Each number is 500 + 50 x the weight over its row's rms, rounded and kept within 0 to 999. Layers, rows and columns count from 0. Numbers have three digits each. The size before them is the row's rms in percent of the matrix's.

# v: layer 2 attention value, 512x512, rms 0.0358, rows 473-511, columns 192-255
# o: layer 2 attention output (transposed), 512x512, rms 0.0319, rows 473-511, columns 192-255
# up: layer 2 MLP up, 2048x512, rms 0.0488, rows 0-7, columns 192-255
# down: layer 2 MLP down (transposed), 2048x512, rms 0.0328, rows 0-6, columns 192-255
v473 090:549565526507439570524438461437458507514540576464511542515420365489499437576495485547566481444439434408497537498485467506533464576462499496497504524588550530501559478534495480433362483445542469
o473 086:439646448508483534408563611501537517517484492482525469481569533511525528483523550456489507557517535511561482503510505447571556468509468491536555485443477485460706479527508468541503493509517551
v474 118:470460477465514411496449489492477439478603402455545527465501602508608464516500653404448565523489496545526493554526470502476515457531477491493557512449571384528481484563440483478537528460512489
o474 097:475390528540473414466499545483518524337500475504528439563506519516530485522564393485593436509499550534493484448478523561383426478531540505475504464500469545528385494452555527478563511492489500
v475 094:502498482497534490521622428530533532490407438499543441628386545498614631569504567508542535481513545531508524513496377500498473446441479521455490481544425567389517365425458530572471453528477435
o475 088:482457500497518421452444570470584465404558503498525476466537544480536440499499615502493503522461534594570486555511563509461526599477466445463484520487532510528577426507525487547559509458590497
v476 096:457449552445509485548475473552502456500524513513470512493451564480484408540572454510386465503429490498475481471512511481538440518551489475514528545403542539551444449463517510484548580561442534
o476 087:499399531448491507544459514515510556512495468520486500520534521496469504461511474510532499442537539472470463528464495468446554542494549484510464523516493549464338500535494502509444487491451485
v477 092:445473504529554499502447519479536486474433574498451577476582602479525452585428487450445485534438546452417494481473520520493482445575489482496515555467485485552446580482571444418511609559455519
o477 089:487455563448453535557477389502425508531544459572455454563517468500442496494521439493559498503539481426440438541519498464543471480511522554464505501476518507575460473519491479548435501535453494
v478 149:491536556598536585503506520450564532591529551541426580559568464541391506512513386503538390457480398438486515460462518499555535582491498542491506541546517582537494589519535459561340484589429504
o478 093:515629452448473549534542452508433541561485556576506481506539467467464532448450559513491551542517454462499514529531460445603537520489477494493521445485479471437665485491482497520498490502456483
v479 103:534543452561524528441477533414495546458528527441565443556501417519493554471489522466637444536495481455489510483504476508477570527448545491516493503534483518411562452527468525491503436411645495
o479 077:523581496570485502464558506485512465493507480464506504467455494531563511555469521531443548484534500561573509435525534553544486488547445472478501511534498488499692500512522480513511450515472509
v480 114:482524512546504540441612510447536576572567593485480526548556375477388548520450461516522450514526467441421495435535466482561587610476531512557537498529524556473517586542586467511390419570490522
o480 092:492605518471527602560437478509421485554500552518498497462519506491517519445524477525504545478463465457549513512452486416573549546477484518487474505471495513452629458488419502533458541478478498
v481 106:472584473507542527504550532444457551533549521507562400473490520480583572463475571444544510484629467448552498498505502475521522601429484552464550488497496460450555509574483499502431453411570448
o481 080:508616498530503497451496559526496432421496464494562538517531460538519458512499488486516489524405466500513540461483531563502500467514486479524491503529504450496709498466496502484556512479533525
v482 097:531519460529522531503575471406508542461469513490551423506435443529563593549493586457513495523503445438529533449510472488430494595505502483538503467437490448423592472506460527556392445454620510
o482 069:498650522493512474451496617506502508429552474512543538506510496554548459478486472512530508462484559506577488481507524489519564510490529471522507499542473529450760496528517465510504519477455489
v483 105:548487469452519423492428483510487428502483391437515442500484484498570492446489517428492479556437496465506487500492447472469560486529579450523523529470522457385570433460414554508560428465573578
o483 083:458461489504506437463621573504531544388525474494547500502505532570575447508521550521522543518530571531504508469562500455455478495483472470473542486480464519487505469494486495533513496514497488
v484 118:518475465447463428545467471620561452456431462520486560477534600429567406492476430507430540456457568572476492538505498499437431414566539463492440526547494505530442440362480510509591497550382514
o484 078:506340504480499456533512408464508511503495507514519463538453521482436515488535546517516474522558478480474458544516509500460489543490508508476514485448546510508272519510507545506473499532558498
v485 093:506547448503519484465528489478481524418561471504557463502526471538572539518462561557566570452554531552616483595475469525462530527433547496498574498537458365465545418471467506493486351478539472
o485 085:483469492545492340460539561498541481426512478454541519572431533547534497510518515461495472553471527554483491439537579592441485468526475516511482496503497469497526514557515532549487515453550506
v486 124:488510544536524544489480546520556481533496564487472574531615428467407451590456416570530482420424513376446473451459515528554522495523466463489492580499566574528467570488565481467478528583475517
o486 091:515528465513472598550547324485433537609495497537485503527505481497389511484516500466482517572532468495453501523544479484563469474528460560500527442502460433562535451518476459512443481576408505
v487 089:522514488486479418485483583531561443528441508486500527447531553385498435578491493486441511574403595488382476390511495503541590504559519466520461569436518574521457553542510511424518576555435590
o487 084:507421522455456610586481370493434523591484505548469485549527451498453482493510433505517519476587503420468516545478494490527419459447533581479522458507521523541413517415475429461491529514443510
v488 084:571514463432543524433528453423539593414518503446459388458463461507538497521412606593556459517433464524482519521523378476435504551575545445589463491507522471429568436483462563519455384482509564
o488 080:464543509550483436441551563502506492458543481486555518541483489523534505513495480489520514537545529558549505457552572479538505503474487499463538478511437501489650490528510488531468509493526495
v489 106:545470502503496487530541460489513471448423420469453438462410552514656539508477529524463468485566616544566472488436520503452481471494497483488545547398462549481420392427426507527575556526442521
o489 099:520372466453565387510455511485481500410541483470577497502524435536479415521488567495484516488503494523466487543555548539418474446501511493446481501500551498535495511437470484514540465508504481
v490 108:487446475425437390552464492639532532474454467457521509465500550449569481505490477473459517528467606599456477539518480515454440408519567528476486522554492510489464472402469516538598520546436468
o490 074:514332509532550468534487419464537455502487484521468464496484553499479505501552482540497543454515511507463506499449508484389481534523417485459492545449517517559257484522539506501521492499500507
v491 093:484484515521461445464434473481414511477528553398533491429502468474584524573524554549490582559460583526505537522504560483494489542542504406472568530535487424525545409547441548495520507444644503
o491 081:484591515491537432443545604492549507424505444462551497508503572569582482461485502459468489536499528520556480477524481529436531438461491570541502473448523489450579514487507493534489510463498500
v492 152:592466438472514405516522481508481464396453389476596391463439553487596499472529606472466559520545560551530504520517466520424486436575560426517524501506442426463532411460450537512593476437533484
o492 092:459418523490499426486477593477601490466558484473477517500418527564547455528492499514550489464495534534549448474472504478436567566458548510506465501475531603489381548512526524510473513473526514
v493 097:468494539580471458467551567520493506541534492517526552540492551542536529406505525427520605585557514498555523544527474470485592457441429548432591522500532426510517488451577508591487532447494491
o493 100:503476453566483361487477429419523493372480416479528479505500511483499533493561508506475405476425512557512490470517525628426440461511464502471435488492453485454480554494507527526518512476528571
v494 169:526441456451540424521489498486453483418396434458542424471400532510629466493511572472421548528477556530514500542514444515427477440548569479539499461448513419428556395422435542506542444417525515
o494 079:485422518552490435456501580508575520379592438517514529513498525541509442562466440512601473492512516538555436456542547522434500529470536460439501518494466529511425513544557506519528525515502480
v495 100:532481479548519472439542546471430577458480575511561366489440449489570592501516617518569514547554514459554523519498461486470549581424540452510546446496515498369552463542518553561421403424585506
o495 071:517632533489511465475455536502509471409534455443530547534482527609529467491473470464498476476448526526567463471484524511464465577517516520497478542486475500496702469503458499502446502479455523
v496 132:573487488449541465531470488428444514448430506452570367486410462533583534484522572518513529516560545498525487515524446476419495514484523512475507489453479451394564420497463602533492408394604504
o496 071:439492505564507441411534585554559445383518422510476570485510534543540455547475461495515513488468548546503492466518546521466486451504493426486513553529477502516564477510522447507549503491462515
v497 107:548528475473583492506458506456453468504486492448543450471428480513617499489473608437495536488508500415532484538528470475471523542514466501490538493475555469439557456551477565487429482373573471
o497 074:480587498566480472369530606501540506381522441481531500512507506564542483526512466495561494490472559564558501448509536513494487489513508485488516487520451466531647501492521480478543494512466546
v498 119:449496569560473535531505521502520492597543566517445605517549479450415457536560398487500480428477472503451503443502567521542445551443473543486480525521464619635447515550532455483505582509459474
o498 080:544558466413506614494415489495481502577435530490502476457534473461482555451465543502479511499509446451529483571430439473525565519511530474534521520480555496442509512463486520465486458521483499
v499 109:508545541611531610499503458396571528519506559503513535567510402608485578465509529506566463446554385476561504547460591490553533568446530491504493442538481463500564531555533480523378470482578488
o499 083:466654433495448493411506581504513465525496503532489497485521497478521529504483547517514497545491536535546497490518484481595559500535498464530571529460503490509721520551518483479521466476503521
v500 104:514603494613467531435480555448433557565532623534464458516537456526414550451481461530566468580531419444468503477515521506584571563448432554516534457449473555536556554590511508482394431453593476
o500 085:504681522480513560511506554498484459518506520456516526473541480506548496500499523501470490460470481442544550475504479525581495477521503496548484497560513459437712505501501474442536510483502518
v501 096:467569487503469514568462561503463467516515541566454511452534519451465429561539428537455487433500569542479458489470573541507471580465515520475504550537444557595428549519483438429565625528428501
o501 084:534466524430502582549511420556444486604469518498497522507513482504418542482471534453482483552530423433445541566510477497529467410522511538555518473493585458466430536441494501444484466522485490
v502 095:524508495430550494469496460443514425528576449460531522494417472532565571548488584532538489518444394424490514546506517522485541542536582461534529509571612426472525493521504502560438490491574498
o502 084:475588493559494457393564637461538557473490510497510491515469502523568516513455495495509517509541556598568442434547523467485543484469465471463510481496441534478621503548522491546500508452486467
v503 133:540452496440437428555469459545452520422454408476569467474389623492551507482550516540503568514513576608542496526508419496412444458506580465469429481494483438498476403447419519526602568499491514
o503 084:511327536506520401478502513507545445472519498423480484502501476501531517497508493468438515509472515528479518489486514548394504447474456517511483528506524560491307515485490548466505481468568478
v504 097:592516488487477492490392529522439472528482586506436487455493542432440539483527374505474432576494409371472488495450436516493522603485497566512480565449538501451482549541556483508413422536510541
o504 096:482561479503450628489605481552415566537453510484452494530568405535481493493499515565504516511541518445492459499548526373506494451497516443504570388545475456447616474481453531453468532474450475
v505 096:514503515393516451529534546579440510535501446519465518542505570463474468490539425511456443533469537497510455627512526497544406444528497560497456600477538505549406466485572439425586557584444469
o505 081:503365534546474537513483458470541490554439541500438484508541480477479509490505439546506563456532524523424456461458493459447525500485515460439497455526478508562336500513473512498506455477452500
v506 105:433466519450466568513478464493584464490560510489491628549606524530403440464569364482523462452417404509467446488490534516574545542499456531452472509493544569580453584477537490478456588583454466
o506 080:505463446520477555527556438540439496600442521548431525476524496442440533518495576516477509536524493491406546511490473444584448443520465447539524504521478460538440504520527456477545475550454501
v507 133:446526511529552597458569491446572561542578558513480543576552392477469509508489498486545547471525399457446543478509516470570599593470428501501488464511503552552541545530551462499432509541507509
o507 080:498653497490504547482432518487419512536483545516509489509531494490491540465486499490510440507464499471568505519470472443611517526481521526504544534456504473512673492538500441513464516502506518
v508 108:508527500604487483442536542410456503580548620475485497449544416534495530525445578508555511500518459418503565485500514500546528547391499515495564496486561528491524608584546484523398455529524566
o508 087:523643493484491553514473502505428529464510493466540475517466460531522520507455453477509468497507449485575472477519501485538464501521525556496494468521457471485677499489435508524488492459491474
v509 136:491491504531523605504509530560544518542491544517434538491583513490416471529544396531512423487472481394426456470455541505543472565494481512466467494491477643516434594545543477495419534544478488
o509 089:489592486457475620514490436518445484603486507558484520455522459469396530501470583511477575472541508500480522530475448448571561516523485465524532543504541470559570442473487490449486449541432514
v510 173:454499565491523621501516525493535505623601614508441533512592507540387464501515400534540457429490426439427500481496543505590495571483431549520502520485530589578423575493550474505481578558469520
o510 085:573629459512496563460478451511408516550454466518506527511514449489443592462421541490457490532490455451516513512509468490584500451515523494554522458557457420469582572567533499436445468521425488
v511 099:532516521417433452522434471549501420472430529476409585512505565464499440552526438543403518462439495540443475560490541529563459453533507521534521552464484481585400504428456429422561541557351556
o511 079:491361479458496503515507471498527530537493494532499452509544513451462518476487485523531495531573507464482467538496497506451527477509534489464486469513531543492291508521534529485515521493542473
up0 095:475503502547560502543475490475552532510490460563487426486485483510515458554554523429516449478461488527545609474612552396387480511538438558475477448457428527479517470509459595663533531459532373
down0 069:505410527574505519437530530430504479486476524516543564325494516499586498504543486588505523447423537493480516484529524432463447567583447515471454540437521488524481560464451482492426486487477515
up1 100:456556528542589426476492535503548493481472434473592444531472520597533440503541499479589514514440519544539610422589569435420433487539493514495501468520430543507496427489450531575536469431517505
down1 101:411474510488480421542362525486508447459560402528535415448482570546531462458580519425481498452490507536518613543589520518460416599454602484445437585488525501542459548523403532508438485488536554
up2 102:400520574493466518507449470439570462463536465468514417531494529522456414480546590437537483472529485514473634452633472410464489571519499519475463412508447488479483459558428619621547461431558428
down2 080:443477465505555478494407542557459410485496545526484483477539481609540433492601464545528451487483449474484542506505452501502478489514516476487527511483459443504471436462434489526466495531529488
up3 114:531558502421553491574465471503359508472511469517477424558410501464523473448552464505483433556410439427543496437592500520435514480482432473475428481442491510424477453441456554460486499489479486
down3 123:540477535538472513523511462498433469506423499586519369403484472506483576424429457634476483477420557550465602516626435583551436383466496417511478460423493470527464438471531556551537460491443589
up4 093:402546465509531569528457485455528533554475494534495435452524507487480441545582522488542538558496452480523571437562527369425514575504493542455455441492455493495507514556432505498485534480482474
down4 124:500532481567513594461537477450545514589527495492458501494455539473478459499495561447561478449428555520535523508511451492548539612483533527501536490505545600517431467500472537496473468493583494
up5 117:520492598509549517527482499512510515478490550543515496581511457490521585583513483457508487500453501418444530461522545464500527457401511570480494541492394436327481484492435455465522498531473475
down5 122:599557500532385534499548576539540497540548464547523598539554562508458512564481470437555496577486429553434569507480520539453487530475519510545547508425593599675477474437457504464517459492476525
up6 106:477479610513545493572452498378537555494564486507498403531487501527548420535552529417523487428516506550527605508578518422505487518546478584464477393486439523507507451487428571580524539430517433
down6 065:496524438489440582570463501519455514544434501478513551510521422472593585493603476530467429528506483533513480556537607526522516493551442537456501535574398418520522432537472600409627518471511504
up7 100:490532524480546499583486516420550564524548486510523407490479460545480490481573479473584468516485484533561569477557550449428447578525487565465440447493441518517486476529419589542460514468535408